Part of a small language model's weights: a variant of Muon for these matrices.
Each number is 128 + 24 x the weight over its row's rms, rounded and kept within 0 to 255. Layers, rows and columns count from 0. Numbers have three digits each. The size before them is the row's rms in percent of the matrix's.

# gate: layer 9 MLP gate, 512x192, rms 0.0778, rows 363-372, columns 96-191
# up: layer 9 MLP up, 512x192, rms 0.082, rows 363-371, columns 96-191
# down: layer 9 MLP down (transposed), 512x192, rms 0.073, rows 363-371, columns 96-191
gate363 095:091119077139123133140125124116139107107147091152105128152160134190097173136149104112078126117099144116127105158147100094162142135107164080135116159103146131091132134171119157064140110153111151129141166119165122156139108088132181122111111139169128165168130093146116116127137095150146133156
up363 093:082137090174104127121130161091104149112100162129124102154100147142095107140112111150160136108113123118139139093149128144116138120129129147134134141147126089132163114130118120138147134136137163119145127115102151124116155164090112156151177134131121168129135095118173151122137145144111117094
down363 095:130140164152166110095133136108094075158150137179139150096133119134167114135133110149166133156190123150136128142135167134096150151149141131089152103132152134131133104078069122106108131129173066138079115146152165125115088109130081126106119131146153124118110132133126118091120120126152119088
gate364 102:163109154142132085151137116128101143125134143162098108142122151081109163114137086173118129101105106132139157084118082131164138141126166134103105121121096130147117140092171135157134126134108146141167137115147144126167122155092148085154124127131167095129137126119108134062163107111121138137
up364 101:129105147095112147122111137173128195142140147134129126117131131142127127132132102143157140083093140131141146143092141152120135088112113102113132111118125133163089108144103105092157138179158103133106113151149064154173153138122138150180132140094140102162108123163132144131129172143119116150
down364 098:157151105125136125139135124136078098118144147146151158131126127111157121105089147123112074130107132147150125148170115114132139137136103150088072112139113130067134118144176112116156113167120135129112148117112145091098124204110132154128128158087148062135106124127151152154117102141149132148
gate365 101:130144119145130125105119100128111096126127143161182102057157121096113098156124124133130146125122127096140102109139152142134136151112120147070133161122148128121101164162144136119184103140096093142066172156150123166123141206105108144131051124162110166150136109069122146091114125129145076159
up365 095:106140121121121118077113122117112135134130158098138095154121129115151106128123140134122110103136143140156126132067144140175143118131123182119194169141130139164144119127080140100116122110121160165127096116123138134119138104098126114110141148156096106092078140117118124131129136167137083079
down365 097:117188179132132117134162111117115115135083158145130139131109130119138134121167140160115146092099141093095110112137096108117151117096119118139145138132120134105089108123111116096111121168099108112125157144151138147103134155137111100121106104151108152099151112148108095114134131136125083165
gate366 105:133117145102135102103129150112121162136131117116115146119131160139132134180112168156113159160095172123126135101140135132147144148070147125117151109115121122145116133121116117134097144162082131156160102135175142136119129157085151142126128104115182148111139142143164141125093078109128150129
up366 105:102115132107125066089134145149124129166128167147121127156069171115116137090153093114153123172120158125085081099093148139150122127137158156100137119121135145134144151150152136153090120122101131111127127112159129160109141120128111151095109156128159147163101131107088125155171112138153122138
down366 107:135127093126119094086140091134144150125160136123114112135106152137099124104162106115107129114120106160120129126137106126146193090153171117108090133117118144117160118148127165119125133104136112117122161141111136097164144118142103086128161118141135115133157082177084142123100170114141147136
gate367 101:090146110115095100126158149115162137126104147128144139108158137115142127114139142142148115153124122125135147152077072104153114154120119137105107172071138136184106157104161110113129098100109135129175110157119108109141120112116114084105126103140088115090105134124115154142103117164106107173
up367 099:098137111146136115122145120138120122118139102131140150149135116153125128167160123172112110132121168098124161149104113108162108138111117130159119183094126131096108071139137117106154165095134109157154110097110097119149115071193130142146093116123125119084127150136095118112119182153124132110
down367 101:143121150138143127165090125125098118082064179090129107122158136129170120119139153129132116162129103115114122145143136087062129142116157121114167118093171116132113152128152107147135113116134135120145121153161089150175094112146141124119147103133139109188092124158142088117105140116084093111
gate368 098:068120076125092112136148149121162124101117082164149113185111145127153126119156131121098147123113168139102162145109094119148105093097129119120088142099104122127146136092158099146178162161070094156111109121148169144117145146137130119152143144141140141114129155106100089119165114123164131143
up368 100:113123146120128088122082114179142138140120080130167124112184105110132133126115148112140100133141180142146137119123126133109104127138141100122128108138128071154140136163125128151127108094134120122139146106166126137094140109079135171101102124109172115140109108086131170143123101109150141149
down368 102:136148084107095130158148140170110118131133147106112124127072133122107148107166160137148120124151102113105185098140130112131126154156122107102117110100171104131118109147107172111122135175138154136172094095102120138136139111131125151158138110147153088119117142108130135099129087116106104083
gate369 101:078111136137094108133118139117121116153153139153127149154121095172157100129121119135145128127080129151164123160143085084126118111127114141130093113134131174098127126127130106082070141138112178094119127114148151135085117108136147110129099138115122135129160090140138110115081127143148119090
up369 097:179184166134160147122119100130093161063114091115131082125155103128127082121118156141097101133129153135062181106172148145097117152089148137125133107098151109125131149160159117124127160117148102134152098118115158188126118132168136116153166138130113066123138158140117160110155088131170127109
down369 096:088124139074106107159134047127149129138135107119149082127126120141136128093167147153107112157107096150149111169132155123113160107153135123105140140113082105112099144164137102124155137092146135143139113116121120167094137112121085155131165136112085186113106148144125152111095122141107112144
gate370 102:148107107121132100134147087138164149171075161103123126132136088106108104111100125143145098136119099116137087114118138113151095098142126179099124107148101133146159153148131117148135133128130162131166148114093112193147151169100148095149083135142125158161131146168080099146156100116132142128
up370 108:127096122139115119121153124099133130117103130098162127133057150142136101147082128188162120148084136127144098123132154125110096141123122157140110140087148112102137119179147177131094150149158109138124137077122152114166139135163112126098137157137122140095133172105159145114107162136120111087
down370 104:113133148163122127123163094107137093127129125143144135144148123123169120090124108165097138172155136128102109132122145116135124180165138100154156079119145130189109170156145104142113165140109111105140135145100112131124174135105135121102141189156091128121114135096132115171095146111133115129
gate371 099:143114155160123139146137148122121105118181160164132134195164109126142076130152078128066148147140124157106106122108120158103085121160154123120115117155134131084130139105118144144110146133100119127123107172128160097143118139147115150136145117178117118110120154136143080130149139144136120111
up371 098:136126127129126087160158115178128159089156112156130167132119114104150097094142165182131127115137105066131154111133138119158148119128142106130146122135163095113138123096075131083142118133096147125150096166099104115122094153173151136108129121098082143134156088118181157158087132122139100120
down371 097:102119139092139151137125145136133118150135164069086080123124140123112129143092138111180143111150140132133131087084144125145177117141124132151114108121065112137131095143156177133163133109137170114115130067149141154126136118135128107166130174115095146169124121131099124129093131146108112134
gate372 097:132099112163111140120107130135104133137152135121143125132126085113124138111105104130106099082120129157134098147128137125114141141116183152137102137114093144152143128117139152099159079083151136105148144146171135183090091130120156156124102137146134174099156098157150126133123143083074116097